config.toml
n_head = 8
d_mlp = 320
activation = "swiglu"
norm = "rmsnorm"
init_std_down = 0.0
lr = 0.00232
weight_decay = 0.1
decay_fraction = 0.551
decay_shape = "linear"
batch_tokens = 16384
train_tokens = 93180000
dataset = "wikipedia_en"
Each number is 128 + 32 x the weight over its row's rms, rounded and kept within 0 to 255. Layers, rows and columns count from 0. Numbers have three digits each. The size before them is the row's rms in percent of the matrix's.

# up: layer 2 MLP up, 320x128, rms 0.0734, rows 50-116, columns 0-63
# down: layer 2 MLP down (transposed), 320x128, rms 0.0724, rows 50-116, columns 0-63
# gate: layer 2 MLP gate, 320x128, rms 0.106, rows 51-116, columns 0-63
up50 123:081110133184102126104141113131087144063131132125133096128173157106144102125143081106152140168100149090131160142103193152120144184098077126116115101137033117084127133164153199124161143154115121
down50 132:124113146167171160102131091111143054089099134136122118168136113135177149143106107079154139097129080076076189130155107135192137041075154151138101140142082113171133117102152178190151113126148118
gate51 105:087129078101102118108101088089108145079156114114079133095113142103100151133168137140144074163078165083160171127107035193137149113149139137135102063120124160179128134177119106116136104138159129
up51 126:094152152125127119107186146110193127151129122118166176132138098146130106119102121146153128097116091114083105104165146117120115158110154124089122158113144145197114128088154130162175193130132149
down51 120:103137205089104130105189161116136052143182130143125103131095100127141163097102136095112125151142137143116098168094118128099155126093110043122142142167137101151149022152207052165100106118102111
gate52 109:186094139118111151168120095100113178120161124149159130149144074146081142158146109117084115130131154161101122213119134115121115152111121112165132025166118150114124147160134142155101137136126132
up52 121:078140097208180153144161177135128133100115154113112108105141213096131086136091105151151114082124112141135137121142128134119170084135163133085159205124128094168130129137173132140179117091126128
down52 116:138113140143151096107136128127125090121098130164147102031145076124119135150171119141071113139105192122132122127138102087119106090147112124116093111093147156130113105114162082128120137169100117
gate53 058:093141121114125145129129112129125155129165204114162109083146127121100133157161129111159054129174128123175067067086093087168173119100112104136126144139107153146122193144126172150100143110137162
up53 071:107100105134144141188159117173131174161143181099153078125091142101122140104140176133165141132188143098148143100127071079156169179069092099163095128106180081120150164091149154198150150095131134
down53 076:146170153080171133142115137128133102116148104116045111137147137157128108147068175191107101098184087122139133140102218137121135141163157139095081148129129164155128129115108151127086167142089083
gate54 069:132109142171140129119181198106121114080185107166150141133112105113130159107112111123108142144090087032126108154106148088140140136159127152069138155137133137159110183111127097141086181099125131
up54 086:079073139168144116124165183051244136170173117138064111111120135136146141157135137127134137167126086132101124120139073176106083088107137145144134080046134128078151181157195100117130142119120138
down54 089:139175107113116091128094123119081143131061108096135114106118097149105137119157170047099118133110150071104101125110172150086114154186142132117117163170155124173143124188106142140095169139103105
gate55 070:122087146176090150107222118127156136183162139142140073133146131100111127125118173096176130137135099159172138068168051108131131163114083133111073135147134152157150092151150179114151147142142126
up55 086:129123103156118133141132139174139143136108118102090129101158147120145082092148139124160127139111101110095109175169098178082073167098102143147075100100103096182114061134097089210152147131135182
down55 087:074081065106156103112097104114144104114175144153126139089076109151124099101127099162186115143153116127132129099162058102110174114105146098102070110087101115136114157163089173126151144139146160
gate56 105:110119084102057205164066116168112134107143114048104160134156137125104116114180122113171133131110075104079092175173124167108126153149147118230084126112127099116109176127124134099226091149157068
up56 129:179101161146168050116098200079142124155148139131123112127179134082105183171186137163101135133136123192111182099183126140133158130092138106116128151117122128111121079167129133096157111120116133
down56 125:104155224172085050160161137113077053107120111166140173120144125127160155090178155137104095113132121151085115204095105112110150107105135099155136175135127135110169083080124136099178112096136135
gate57 070:166156126091073188127133091073157123108145103159082082197087137149112120149145100088126159094157137155160142148147128103104069182082142106137107089169095136053145096177132140130114097113147126
up57 091:146160185086140102114170137086145143103127107153081134135131109138141070118100109128188108130063166104089160164156099129064169084150162121072090158134132127176131140129141149145122130115130098
down57 087:127158160177161079078088137145064146123133113155122105168158117212101124106136115099113103101110140133157132152127101190166104133152113159096130067101103142104062118094120114129149166109154114
gate58 105:120133098127071121132159076136061132150144070150083130131157155123084097104163141162116085176157161118140089153141149162110128122173136112170096069136133058090158131194082132109175101138201118
up58 118:133088109147144108155106144128137172178103131141142123110116129113144125164153179096181152138082127125121139144102174105075192106145136178141133114124175129201066125145151102174080140144098170
down58 125:071138132114059157155156145133130079182179085155085147105133115187114138128142166153111133173179171129144132198156159157179137134152173089102118104145094073068132085134075109134151093133152147
gate59 070:147130110191131155076164110127095109201190178118128143099103159169135134098153111113114100104102135081134136078141079125095174099181127153091159167155172100106126123148110093098141185125104176
up59 086:150142120115146094121116138153157128062103090165135139138179167145117157109072130114172161087173153120181144139127193107123072104038141116184135122117146075176090154145085127158119137107136057
down59 086:135136130145162118175145181069121152191163102105131176158119127105123099122187080150052089165139092144115168099110100136160114162178145201122102152214153161140196127116138152076124116078162156
gate60 135:109095104143037099102103151140086102169202104108123113137145148128109143169120140150117126154145151106144102129126153168120112127159157128141101153129134092176135134239103181131127072163186137
up60 102:125160121117112150111146089142096116107133055202089111175153123126133142101073164142158109149094142122117080118106073073122134092117149131168133121110091099176123100141129098137145138128144126
down60 107:174126124143180108148105110167145162128107113099086138122114104193142098132152169137138134220140142132131138103109087156143140100176104131142085143128121115171099171188113167102133079184099106
gate61 146:128076113155121133122135156110119164145182126119098096119161136102073104150149148163127093138087171090136092163160150111114138117167143196154126111168124089128060133174153183100132067113156112
up61 089:161190159101136116122154053134188108142081155071200122147088147138140109067150110126091128111161121158178157095117100078134099118165096133109122189084111166187119120089095120160110147131103144
down61 094:124096152086113110161136167119091153149104138071115168133160105099021152159120132141133099137136155149142091124109136131078130129173094147106192094149204131185087116182135099170124101134146143
gate62 079:139127122105126146135100122172160111102126139064106133141162125139015127181160172151129151136179127143094135139111077110158138110155158120141090158115058097091136084112108099164119079148170103
up62 088:130129157143158172176113136160143107096111174019115102154130126169098124138138146149107122091145101124119135198125057084187137174123159098140154169085074116059150093076111087145171135115142081
down62 110:118081122189116073114103164155100155148172127109110112120156159108193126152110146110149108113105065090104171132137142123119140123100138169189138168158172154129233188142144118122066090106104181
gate63 092:141107130082146151157178104085128124081149140180125089160131126137119103141142093125135150158148176125173119154154105115149117184101148181122144098159064166076086126139108059069122101145091124
up63 113:144107123150168120153126139105153127134121119124147162134161137087123115111079051146129117155122135123127186153074134166107176061155079150139131145088149109165127137139130099134117045091132127
down63 106:142152166186134092121121142201142168103136137117137126117141130170076080100177182142165147122145152104140159103165126075101125191122128113052182108117164135099074129082086160144125153093145161
gate64 057:131092136112146118184226107128147108087165187161139058105134127162115127077152094124147113117130156129206151151101152091149113171099103124113078136135128143136130123138170139112231112080125096
up64 068:114147132161104094112093107135152158135101108110123193125175088123128102136153117142205178117149143184151089072202119131100136098049164152080125118125174157180125128161126106142217069081138137
down64 070:108166118174166151085114185128102116101132118172117096146148140154122115190136063117153102133134139162157127186097112038164107148137210109170087152138042160094063137086082105140114171168168114
gate65 085:167136159158081136134130109127065132110157131125156153141148096068057129100144145165073114153123204140177117148056087129121114174188104102132115115153102100085143085143134112136117100101107124
up65 097:166163196100101147162126090092124087089181136127172111125127088069129149054153132134066097137149145131179084088076095110131104158150105101122116145132094133109156120101160112141093094106089107
down65 116:134125132112188048126060133092172164103110131100118130184088155182105133130139137138124131134150084109089117096179118150094120107129139058112154155145161149105190172093097150138154145103171184
gate66 083:137137167123108155122141088070139141121143205150132119166132103148137096138128111103089124181074197106137114124108116097137140159150100237147147107127102158100071139140100221052176090090125157
up66 081:147119176122136113124168073079125144122136137171104118155109114150125120155112142112123134182064141153120162129077055112172139144132142138102150036136073155088140099137078209082196124115131124
down66 097:106034174136147142092107119164135145131082127147114103140107116116179077108122155064084140106100097170131091115106145118226083115155137137145141153147099110118156191114124124117145147129157149
gate67 047:174166165116119190127161113128135096086109170164128077156117123161130139163169135131092162157054152139159125111150170134148157145118184146168098144136104146101097165105081146141111144122105073
up67 060:129128136150130139120139113168175156140179159140089114122074117128124097088141103125164100119166166091134177179100086153131123101125101117090140135131173126115144103136157091161137172038133171
down67 060:119128140083163121116094110123092140125103143071118088158125087170068206161156168106184119094057175119147098154134047118067135169073066115097107103161103148140098138136114116119135117119156082
gate68 065:143104136107125143160106121136043134199098115113182140097157141168123157056178105121159082141167115086117119124161112102147093124051075102158107125121102102180130129082136119054157123120121165
up68 089:115159109150115079109102136144175124116123128185113131164154102062135082135063138161170142095100107139148174113145141168117182105124119144097130165104141110092119135143160157128193127119104136
down68 086:076139172184122091116166078198145109106157174143115099097085145119111088085096118183102183056178131093083139155113144106137188097132162130080130109154138096141107142155136108154164132145161134
gate69 108:107133070192088125149130069106124121122188107157106078157158151164103103144133099150118110166119131086127086122124096143122160143126174112193125101127114078103139146146103178087208122168159113
up69 088:152113184086166146083119155096118138161100089137083083105130098095143170114111186162138111127150144124195122117082158108141202078135098131103082147103158143142110128143135114165075103075098165
down69 097:067144201117023171132158091150103059162169133138121184049098141111091131135092149092094158145138095098134138153114110120169113104105195108115136131175143066082192124190144145165181093101184160
gate70 124:096090095162130159087090148160080156148100100156082089102123167108066089171124144145095150108087126136113116160158111165093165131158144114141116080149138058155124150159106122132127125165136155
up70 120:129096095101152175144117109213121141151057134170085052079104107124130104197142103115081126056126112142083133161136097162108145152152109081125081115074122090111164121150140108155151143155134148
down70 120:064160141099131179087165115106100128129182113122110098088094168080184147101140134133137109139123100118081141143124094139137145055111146112135105159153127148110102087120145081155126091113115143
gate71 065:132128135096144135124137198172140156143118165108131119103220136024108139096095133130131167142162157106110151131083111116160129124116091117117073137098132178132099117128132064104121146069130130
up71 089:062095125197098089129166100111127115167178079161105143147085104126143122087120151116124123100072093102168159075132149119115096065143096142089155150117177109101149081095186143106116106143117142
down71 082:117123166162143208213136189111107189178073150123167118114134091143127163136059105108090162104070111128135148129140130134095152114135130129104101112122135100142091160110092158113185116119101093
gate72 058:174152155134152164129104217094110105164120113120167101227108208089117163164127122153107116115153119153090147140160195096158157110149131119045128125176117115099137142155072148119130145087132113
up72 077:188171135166128108121189066181092114126110101157157112102121133133136132111178116096094114161150108126122099132034119170116152188133132119166126124130136172217110171130113127168166127145126176
down72 077:124120162108088151178142186096167167093112145147096165149136129142126109123103123110113190103144080175152106121145144131130151124173131157112105121088172081092145072122091064133038137141124093
gate73 086:145163104109135105195142065130168120188154093180124102136154165179107127141165063118115118118154189092102120149118136166107069150083149118158098147129133168101143162161122098109173111175137127
up73 109:085137110152162160078127165152101138093139133122167130114146096149137091105125088143169165063065069166136106170152087091138103071139115158114180111094067115114113133144144132154143095129144136
down73 111:075153148135113134169164152117080107157111118151137116110164078159182174113119129110090122175170147130164115117081083085110111131168106224142140087135143166113149153141112127134100070155147137
gate74 051:133124159108158111156134070113190131132118133156138048105086130067101147162119091124193137083137132135135127067101138094127156125106103109125121054126049143141151147135096149108198141151156144
up74 066:139126132180144088152121117112091130098081125130106103229138115101124113123107141116127169135099093137160097108167188084145128118130179123191086098112182150155137121118155108089071125157117094
down74 065:101125120104139174098186124120168110177143103117152089132134133113172153138172142130160138149141068093090129104079130124148084168149146159157096207172181137068133126130180086049139139094144115
gate75 076:085147080115097142075159136125132127120119185105140055100159092151123160124135178112157145115148086131158133144251167152141109130139127123119140120114102092123140127172202125157140110152128142
up75 098:106128174097103173141055176143072141152114085130084171188115106162117096149083071136089116128128150122138095174061122167104161161144160135108133135109073111089147083135096103096181153148125161
down75 092:136095164112149139142169129121146179093116126047133111143116186087117145169160090142067143176128111125178122094080110140111155105080081167113123147136133137076132132096209126153167161136140116
gate76 201:147075104169097127105144153138121164158179129135117112125181146098046108131137154159116104160102148081137121141154137109100152137174138198148131108201155085148056165173149162120135101143147171
up76 081:173124157121191199143110121130132101117105172104134092123186118086134147075077155122148154103083097210112176125132097148123144118161079126114065113142074165132145120138219109153109164139063107
down76 078:108128133099091115174145142120157164182120137101146139109188152076047106106118092076155119110108232084130145085060113120101148116153122161150114131190071086133096120131109161113099105132118136
gate77 095:149129149121081130121176122095112158148157071145135144169154135088073107115107149148087071133150213160177100128094126090109114128164095112179135064169123113098141128140133114133142085096121106
up77 110:132157152076101130113150115077129134110155074136129118164131135102124129112112163121090103126195192141200078096099162052132095127139106107170102081156094128084167123109123119132124075080115084
down77 122:160140128134184070137078132130173144044126120058128114158096127157120122141136134195099138124142084098093166105164080108149117128109131060138180146145145160080147161111102154087171110098169179
gate78 195:142117094145088121102160160112116163151164110157107115119159153102046101167150135139103105155100147090128102144140163127098145124171144175160146089195167097128072170174119153118144111151171183
up78 061:142169142110112092123144146147131141126130188136120103126165074070122148122157077102119102138107141168076102132107109164123156114186132100170090123108166112100146183143215107145135152074123105
down78 058:136139125100097097051176111089089079155118150118141095122127084091120114099151073087141106101061162113094090078130142076099152123072142172147150171107085147127137115111174117093127148142162093
gate79 141:092082104097112057115103112135149155179153075128124109113139108155051134222152153155136103122124167091174109092156164164116135150161187157123103071128127092134126120159109147140133069169200114
up79 100:127103101132073091155085122147228103106147120131159111130098091134118150137215137101119159100128164101104098073110116136102160165151151115137082139039074143082128098096138123181128108176129122
down79 107:114092129108172161116165075114073170161096062074134131148120083122095137149080082127099150116194159095150134136136083107144138110118091197171078087102132104132126138132172099123085111156134086
gate80 085:173155146087076139123213100074171114126148148203144108153110102162124082157140091153085112119113196097114101108147115106112102170142103143120165147193134151128126154127138189122072099111139085
up80 104:171140161103091113134204104090169098149138161197122111152092089160109086121133125155093128114099158099124108105159077118114089177161085149087139155164112148169127136132118192091068105135140043
down80 105:158096152156069117082092113146096109148099119122125151107144091128186142154127138152122064205138129185167148133159145139193138109183116096114116135131088109126173156118155178111118110136125173
gate81 096:114117077137112129157155083134155176107149148069132124100134124105074096057190108146113098115112152070118076083103108147126123128145139145167068132118093157174112152140115153109077095202142099
up81 100:136145096116113172131137086120080118135115170113192093134123178108104151043167118139125125101171168089141137104106108106149111132176068098155037131155144139183151120157095139150110113187127117
down81 100:174147102131163152108085077097168136139127136136131194097156138134175132124108189171142156147169164148113239119139156133183138128192149185149092178128120154114158147119088165127105121151107113
gate82 094:092121116133115147171116108161159124132123114113035146128112166143124108132138141097167109144088124085074109164141103181095201127142142141173104091110144101077125109159134116114142091182129087
up82 110:155114103146152130066131158139065171130096086169116145108097114151110157129035144085079110129148115144145117134118166160124211151150163120117134094135068144167130121129130088137114162141108124
down82 109:128115118145112173130078160124097162076187119154117146123120149092127139115131071138157157143121127156142087113090118163194106112113111102077056123137058119109096111171152131095135159119134137
gate83 174:139110094166073134102161154134112157154183123146119104106156132082041120155141135143119115151100155102146106151148145114107133113153125168154163092186143099138070169187125140112143107120170168
up83 064:154140132136137086149107137139130156181119113120140149103160134137140138134071135133094138141179094152109102031204139142114086142079114146149138132142127151166118130085104111147063139128158110
down83 058:108078124146161110065133132114148087116112086162129136177151147183094115081110125135152111159103123109094067141193175100168119124023111149121073172163180114104135143078124113134090176090199168
gate84 072:072109096126150160137209211118149145172108175150118145161123177234135107108085147108170143099102082096145133159140123158105127100177147139119138119142169167092132086144074071163093135127109189
up84 085:140145155097134090144102038108138117122082147148173090199139093200109134100125128111073143110173142177199086147112199108134096138131125129111079121160109060141115114138148180119155098168122110
down84 086:082077094175148096084141176131135125146112119145137149100102161114127132118138142149116115158134170141147143118165115172064132159111114191098065114184196166152125119100126092091110101056099138
gate85 056:171107174147126183130196103093138135145137096133091167099153131116135147146158244142107166132158176065168132138030169093143139119169112111113119105091111165152163145117137084180160148089163165
up85 075:100173126109095054153173113143135096085144079158081172125098148179144134159178074143136167173088133111113123121169115116094139078126146126131167165139138182115126134111090141092154156126142099
down85 077:099153074149150128123117106129143075130196156111090112117115187095116195103132186065126150105152110120173228173147143090079124130102120102161096107164067138121120139126109024156126112115118151
gate86 108:112105064144092080059138124170140178098163153125108150133102102139120131160136122152130111185128135069135075142157170167152132089210150178171138120175144120127082113194130167121120066149184176
up86 073:086110073092116121072119122123090126094107151133129125072173125166132148074086130114194150170095052131137061103208097163107113143101129136117139168176144191143117089141130113099105120153137179
down86 082:155132145120124078110078129207115137065134138111140101198156155131185122151135157147163179130116086143087103167201161181175150101148100130090119151145095163103143079119130145096161113155164155
gate87 063:092102127149090166179163124140143093082105114159172152144154102164131121140158068109134086144074093139139108124140156128121107137107147136150158157151082182166131183157105157062112097160147110
up87 078:128125102136097115161091107157074127099144130148138114176098115082108114144123126148091130141077117149128140200166147102137145130083089155095139142163080137147122128138147197084130148143138063
down87 077:087115156122141132116170115161153109161066081077181154128143146106141065124162172079126078135072150098140118164177129155151072121148143133134147103101174157162138060150104097075158179146141138
gate88 089:122103081143160142171074130179131138098140119075124173112096132124119120113108167210098144107084104105067144113122086096162146135085113163141140170132071090100090186113116163079153173139195157
up88 122:166158112063139127144104125061146124093120083133103065134085102148113190154186101146147144141158136153097133084087099100146112162153216096135088146139128101101195122123186146138149125114149155
down88 116:112151121120177174063113169069050146171129167098113130101115170140085119114146127064117151164137153141106207132130182123125218150141098111117084139138124116138145040154101151121093121176072126
gate89 067:145112139133150129083170129113100144169114114118222179178148159131138101080122127170092135115142084135146135163086145086206119090109063125119133154170075153140133148130145133092174123121126162
up89 093:139081135152149112159099214116132143128149150126137131141167088060160061165118090126100131111056132059143173113146149082116172109156109126068117152138194132086100057108096062131071134137121154
down89 086:081141118156101153123142105167127125119156112179129112109102131199175158069131135172154169076158105215100136091111093126134123110100189125135115108119128109113088122089134182158174145074085118
gate90 085:086149097114108092161092123133118124159082044118162149146150164124129114164190118111112147145173088156095138178207137097058071109133054118152112136131104116052151135098163137107136084168136148
up90 096:148129129131180089160082121099111124142128145133168130112106064158117111153133202106121130111137136182118175195136094080110152216114136137111101094190086069102132177071119120107157135139083113
down90 095:074128044122143120139098189148172121155150119122086171155142107127124160094133108158176144137080125148131116172096082144124162161139054094186122164102116171164114116185151125117156092097061094
gate91 125:114101109171071122105155122134088130173149150137149136077148170093065114135114137153115130178079142127138081150149123141083150090164138127158144083135155071118131138178093173067162159136160139
up91 082:062130097196126110083122153126092107114075213102151125077115104121111155152102182133178174119069093124108145113107109120168169081173148113132086112107067102136142113185136167133145143136149151
down91 093:187135132112128116100156174131108137130134166147138125111082069114148131099081091078082132101066177130109156122139065132134160113164077112091119104128110109117127121142181150154112199145056157
gate92 123:081134126113039076098112097140102139180158114096110152140140121114052139115121193133152115170127196104124111124142151158091116157189132127171101121134134095162137117188088129127140093124142165
up92 120:144112175131118114123155060092101128147171047094118137078171126148139150094115193084047100134138136069105112101126147132121166125156170114135114136059124135193140162101162107142115098147135085
down92 118:109137126126069159108101123142132114123099158126099168213163141167079113097113138112131140130147143076102127066116141120155125114099123105135088133172136128140186160181126122186159142142165162
gate93 160:138095077156091098103155135134121175134180135154122116122152146112069119171136136146141084173119158089137109152132169136095133122197158190156140101184153097126057159191144174122124080133176159
up93 063:079112126182116139160153145145133140161180121107098111177152110079142128156136139124063077099099160133069163187103105115172157106109135099158144103109074071109159158107214190143190159109113101
down93 062:101079122154113153146082106069087109137103118120081117100132113072095167153115060105138096113123169087178118083111130079059101122168173160143139106098155140175127134158124152153130129135102097
gate94 080:119090111093108111124179166123098154116149185136098141123162076178120094112147105127192122146046148078108083168094093185126106101125195139172118115113087183128119121136121116139140132134120109
up94 097:111153130182148112158105096087166101117163046135151106127098191073160167160132139123107128117170115144144196070137121108118144100113088136103112133114182100132125163135130127028053137120123121
down94 097:134150138124137142158122109124192143101124131123212132145094112121093104118137101119110151057108127121073155124111092125052118110111087093096133116105119092144048114118179152158158113176144076
gate95 097:101103158178151109074144182142130154128107115155163122093106114133117107105055144126083182135138101082138108158075127069154138131180074170109143120153188131142090150107125141161126120122128156
up95 134:133109135165105161114203157147102170146098172127160120179120094109138075131051088136111125087174120160130126156189151085116144133152036148097150114192182140127134076168098157126120143056109153
down95 122:115149116086126151175137109119125139188145056139105114121163163130169117101159128133179078145139181172142118165081181193089096078133214108127073092104128124111128142100122147116148105142086109
gate96 105:149113082138085115161116098128119137114129120121101136102131159121115149198119178102181076108103172137098077137112139148084157143226129117135111131130131081108146133131142111139113105162135114
up96 122:146120142141113171095093181147109133140134090075075137177164118105107143098082103110147141162108102093189102226101129144142118187064152128168119130141158130163136050127137161161114111111152146
down96 122:124154127187113073149110117146119192191183132081080126131135151158100100097144174090118091150171111182130160099103113144152120139163127095141096115135155114150166069137100087114146079137142152
gate97 038:073122165117111157116113168088101119045094119109168114128099076125094126180118127099135104142143108072140155168153087113162078187068133137115218119231160119124128082102130114097192131167112172
up97 054:092125150117168193089115105119096094101085113119114119135152141123140140166096140108128125180116126070111138131042225215116191163138117126124149123093155125129128110115135117133089129121144131
down97 052:127101184159114150123116152093149081095218152127179131153136088122150084144073126160098131087127107089117108103138116097103139176061076124090093164105135154177175173125127136121152140114142135
gate98 068:138089120077143117101064201124091136112063090096190086146151091012131131130117120126146188139114116155145189140180136091142095152165113127152134097126116078088099136114094099156104066140136139
up98 093:152153110115097146063157139120139128112109074104126133115170154097152069075206133083127097112069167169087106173141131160105122094197120140095196154148213104093119138135163140099054152092110130
down98 092:110158110180079164172131117129118128131113099165160157142080106079150186155078103104121149156133107088194089156118151156100146134133063126128157162175103090141125178159150093113149142221132096
gate99 094:188122167128138116116114142119160173157154095109122095162152143121116147162144178092077134148128148166211085109104173079097145136123113114146181133131167065159117142155171148176084154128148164
up99 113:106132189097104137115113135105092134196137072181170148133174101167130137117165124126136129121162202118171082167133169089147113151117070113150121073171136112131153129121162132146181106102124168
down99 117:090190109174147181098097219130172104078180136141104053110096161078141139162129148117098067113132104143135098169117155088166137144131178072100139101113075182137094138119166135069151128143139160
gate100 071:156143109128163143103092167100085121129125083090151116176128160153119117071178112151145129123141203189130122130161174091122124144121075146127147154169116114100093142130067135130102097120125182
up100 095:097154134131103208132135106111124139058137153103156149140113168141107070140110145110173109112112106149072060159128119054134111111150097118138158145181106069110125087068103146167118108117111107
down100 093:102123100108110071223187118173157069166111064132100102141136109156127152078136106147187124117117134099132150161103127186128143133082183120112143106137130087141073165140077120093159111133131089
gate101 092:091087106157129158163157166113108222092118086049142141106155136130083075127142120130183092136154081124106126132150049142155135157089139127186124124120144138123111200089111124078205105173136157
up101 107:132097103076064168163183076146123100105130087151083110164140151137146120140161143146141125169089144105141120152097101164140179066091090118142157105115074120194145111094106112068137088146132134
down101 108:177114169126075143122184092070079137188131085152142140095122133149180097130123122125097129056118111099078150066203155234124109106146138103161109131099121136140157122157113157098125108094124079
gate102 074:143142121050107203177134120123166147166140115126118122118098140120063143171226096187102126138106137151145124070068096103128120153131227090132149141150106118127140130107138127088092103123187142
up102 094:116054077128146113146152094138160181129110164116109151134086180130109100099093076152121160092112130089067252111173178113174137058092119134101147137099109138136152084074105124142179157153144129
down102 100:104163171071112135085067116173111174112075146073136122076123127136091119083070117118106148156191170022129176061083138121136147109120100185157156119105085164130097101160104105153069109159173149
gate103 058:110146153124161167101187119144095105105107160145076126100096174094123126092110150163103099104136095097104148116059071141166221160148123097176105120182139100160117138128074137094242190142138119
up103 068:104128126194113127171137141128138110114132079157088137187089143148137114097101149152048148134120117111145043128098114142096114194102125115134143097138144166147111086099110123082129088142123124
down103 072:083136107124170148102159137151068118181111149140134102110132092109183131149073169105124112102138114044183163118134129102128106112134142121119120116092167091164099146177164140154140163086161093
gate104 083:164130090137084090169154100093080127099102149070139113124131155118112120103163150070143122141235138134095105160186143115086136203124097130154163119195143092097115099140093142151104089148120117
up104 087:124110155135150116104042150093127113113102170124087123134115125119150174138110128160085143118083133160141109097128145210096109173197178148089096139137119134128113130158118119145155159151141117
down104 092:052103171145145145096160097115096135108188101151158154130152127168072095144113150189076114138213086091137097128103080153144139126133077101120121152149133089108155156069151105146159081120141081
gate105 061:068084076089094105095130082110119141118135135113130098095090141217138113116145152109158083143085104152108062099139095107105134042113176142157121112189095165062107113145103192130122056219129158
up105 085:093137141060126068116140090158111139160106137091096130184119106080149143177103168120142167109157127183133139139085191151099072143106087143091134064089114169207117076123109131101116140135130124
down105 082:094112138142186080099137133121127145122112108105154165136106121128086132130092179197118097104075092098157155100118160099132143137129111112080107116135120144132119174110173164104145153173154140
gate106 090:119140109118156061131088165153111121083142135090107136133167136107114141078083138134161185117098076067118116158106125129121120110150152135160117134207167118043123194104161142163104086101157107
up106 117:116137186188123144130131184151053120115117113146106098129110139143120104100064133138136110125109107087111106144122140027200114164088103138113132121175111191121136192138158186200130148122117112
down106 121:144163117156155143120092143094167123093143137070187175109117094066114153158117129122092150118059096184177147107181148131162100132144162097128127155099076165113132135122134125148150175136179171
gate107 060:093072088068102122105103150129146130139087117162126166123133216085130144114119076112087112069079086087136128123111139143092137054112138144132096127124148171128068156158115089173141069165128147
up107 070:181154129084120065140197121085151118088125069128097188113075141155133155149176125147077167147180125145109161090188137147150121080137173137095109105156137100164138135139126150063129120106130152
down107 069:140132150124110118111124150107160149089148074167138147132133140121128143128175149119126116200154117194109127091103135150162114137140179142083108155122158060180210133151127157118162098160139127
gate108 148:119112112144057081136136103163095127172200138108085129122167157157074123186113149170141124170133145072138091142142142137100112099157137130141097116146159083120141174202104147145139086154187128
up108 090:113092129099058090145163089146123134073154160130119133106036081107128104112163068129138105161119113060108086184045108115121147138148083132124124166161192074079144137106151088192121131102139160
down108 091:123083140143167151121171113140071094159119076134106121086136073118153117137090099160188172096092103110105120104125116134075148121061113100131142055118147118118164130130137147165105132158083111
gate109 124:128117115111106140120181129085084203110182138116124123111116124094117095169175132172162097168138187095129110123117135104142154145150151178171150112125106070188069175145151158085130101115221168
up109 107:144142176202160171143125140203167133153097119112128085144176139140101105095084153136091181128077120122155133113157073160112086147132109143127079090137117114087134074125160128156116105162093068
down109 114:123109107111063059134121133068108106152140133157078102128130114130095141122197169098131113130142179081101119205102137030147132128135154227104139175196133148153097112215109143097166131109146149
gate110 155:148098101141096137094145153153148163145173149129154126151178136079050118128133110141105109167094138090138111147127144111104127155160134187134143116187160109160045162151138162141128111135133175
up110 124:161138171100200197158115121165165097102080161102162112166138106103150139075090074093137195131107079174110150086088081107145105123107103087083080153109136188135141078096117129179135159136050131
down110 106:172111136129126132120158139126129162157159139093173122106153138069000128116103114122113134122108195095119140117095131124111121130136128201165124138197131087150066130132155135127136094100159151
gate111 104:155155112126110104111133118114132105095164122119063134155139142149112157186146147151161106093141199130171086179157163124111120141141124116167106087175098076175134180154083138123135119127213134
up111 112:143179135074107130081129128080123131093117132140087173147096069200138160184142151133087101075131167181097101178166170120134109124166133088130073093144066091163164184082096094082143176104153134
down111 115:193111163159118111073132146186213128047139171129202076161058111150162102157127124156149127112085103154138104104105129127122101158082148151146120108096116088121139188082171125137120098127113094
gate112 053:139107106170118146074088131133071103159158172142125098160189087191137190117058167104053096132133087154158113138142170120126136103133134140107149136211132164092131156163138182081115134186117126
up112 074:067148132139218133124076132110148115085086178162109168145094119076128119089180113096143133108148183125111129211043156090103092144116129126149121099118164076128142156078068118157134129049142130
down112 071:082123159116152113086095091081141129109149047174100135101118089075097081189127149138137128116056126076122118049159098130099094155109157153161073090143094088124122128117130157122098104118119173
gate113 082:095119144100142117082149162128073160135105163127142105131138094061128078127103130129095155103113122140137153146184144113111123114178086145102103110171163085167107104151064132123177113117133228
up113 101:125119135088142168106138159153144148096144115109151096186100123117114092166188161112100197118056168190153163120133113065132118203161103131070174138141063117130122141070076130117129099102108115
down113 102:187114108103143146198163053115118112130055115118076156205084156105126102152116118171145074114129231157114096105144153142135109150088169161141106084142196205193125110122117129153099157112110127
gate114 058:079127114216134128103131156078114150164109147126144093088130096132140089183150130122132154098106102119151137084125144153157125098109135142142143085128211138108129082131151132137170112199167123
up114 072:114122160154169169179144143127162114135142115119144107133123173096126081154118122172087189138162079128117108071133061062164112156100141145120054139156115186192109156101112062171171111137131090
down114 076:123082151125156193085118156083108148166130076133136169115132141169109105110141163189138082093161117153107133192134080117135159194121128101125145176169162172114115105110127182105115129132124094
gate115 181:147076112168100136113159167130135164157175145141118107129160145080052108167145132148098101173096152098140104158151147136107159147170145188137135110180166116134070156168159186108158116122150137
up115 107:104155076117094073088128145076108134114150079135148178096141181163103124135121180140148116136128139074165115120123162125105090088125145166140168103178134065149085163132041106116106106194186153
down115 094:116127132128184146146092165145191121074078087133120097136122120200236136100088171139129163128180041124107181137145131110166098147094109079077100136119141134066184143097124127173094131112117143
gate116 105:137134148124105156146126166185146160129203122121101093079146168079108129235137122165101084150118129106186086154129142095148168139107111180150165107121103060154083162119158127118120104143192167
up116 087:148119076129125105119135172110129129125114135130106178117132145123116129130140163107137149119100110156054161102177072181072069126131162106144143137158167193166149130120114145123191133108125094
down116 099:116086119070138082120159152096064100154139103139107107106095098123114200110163136116155139097174177163148084130106146179118051123108142175162105176123137108184037121125140123142172124123133110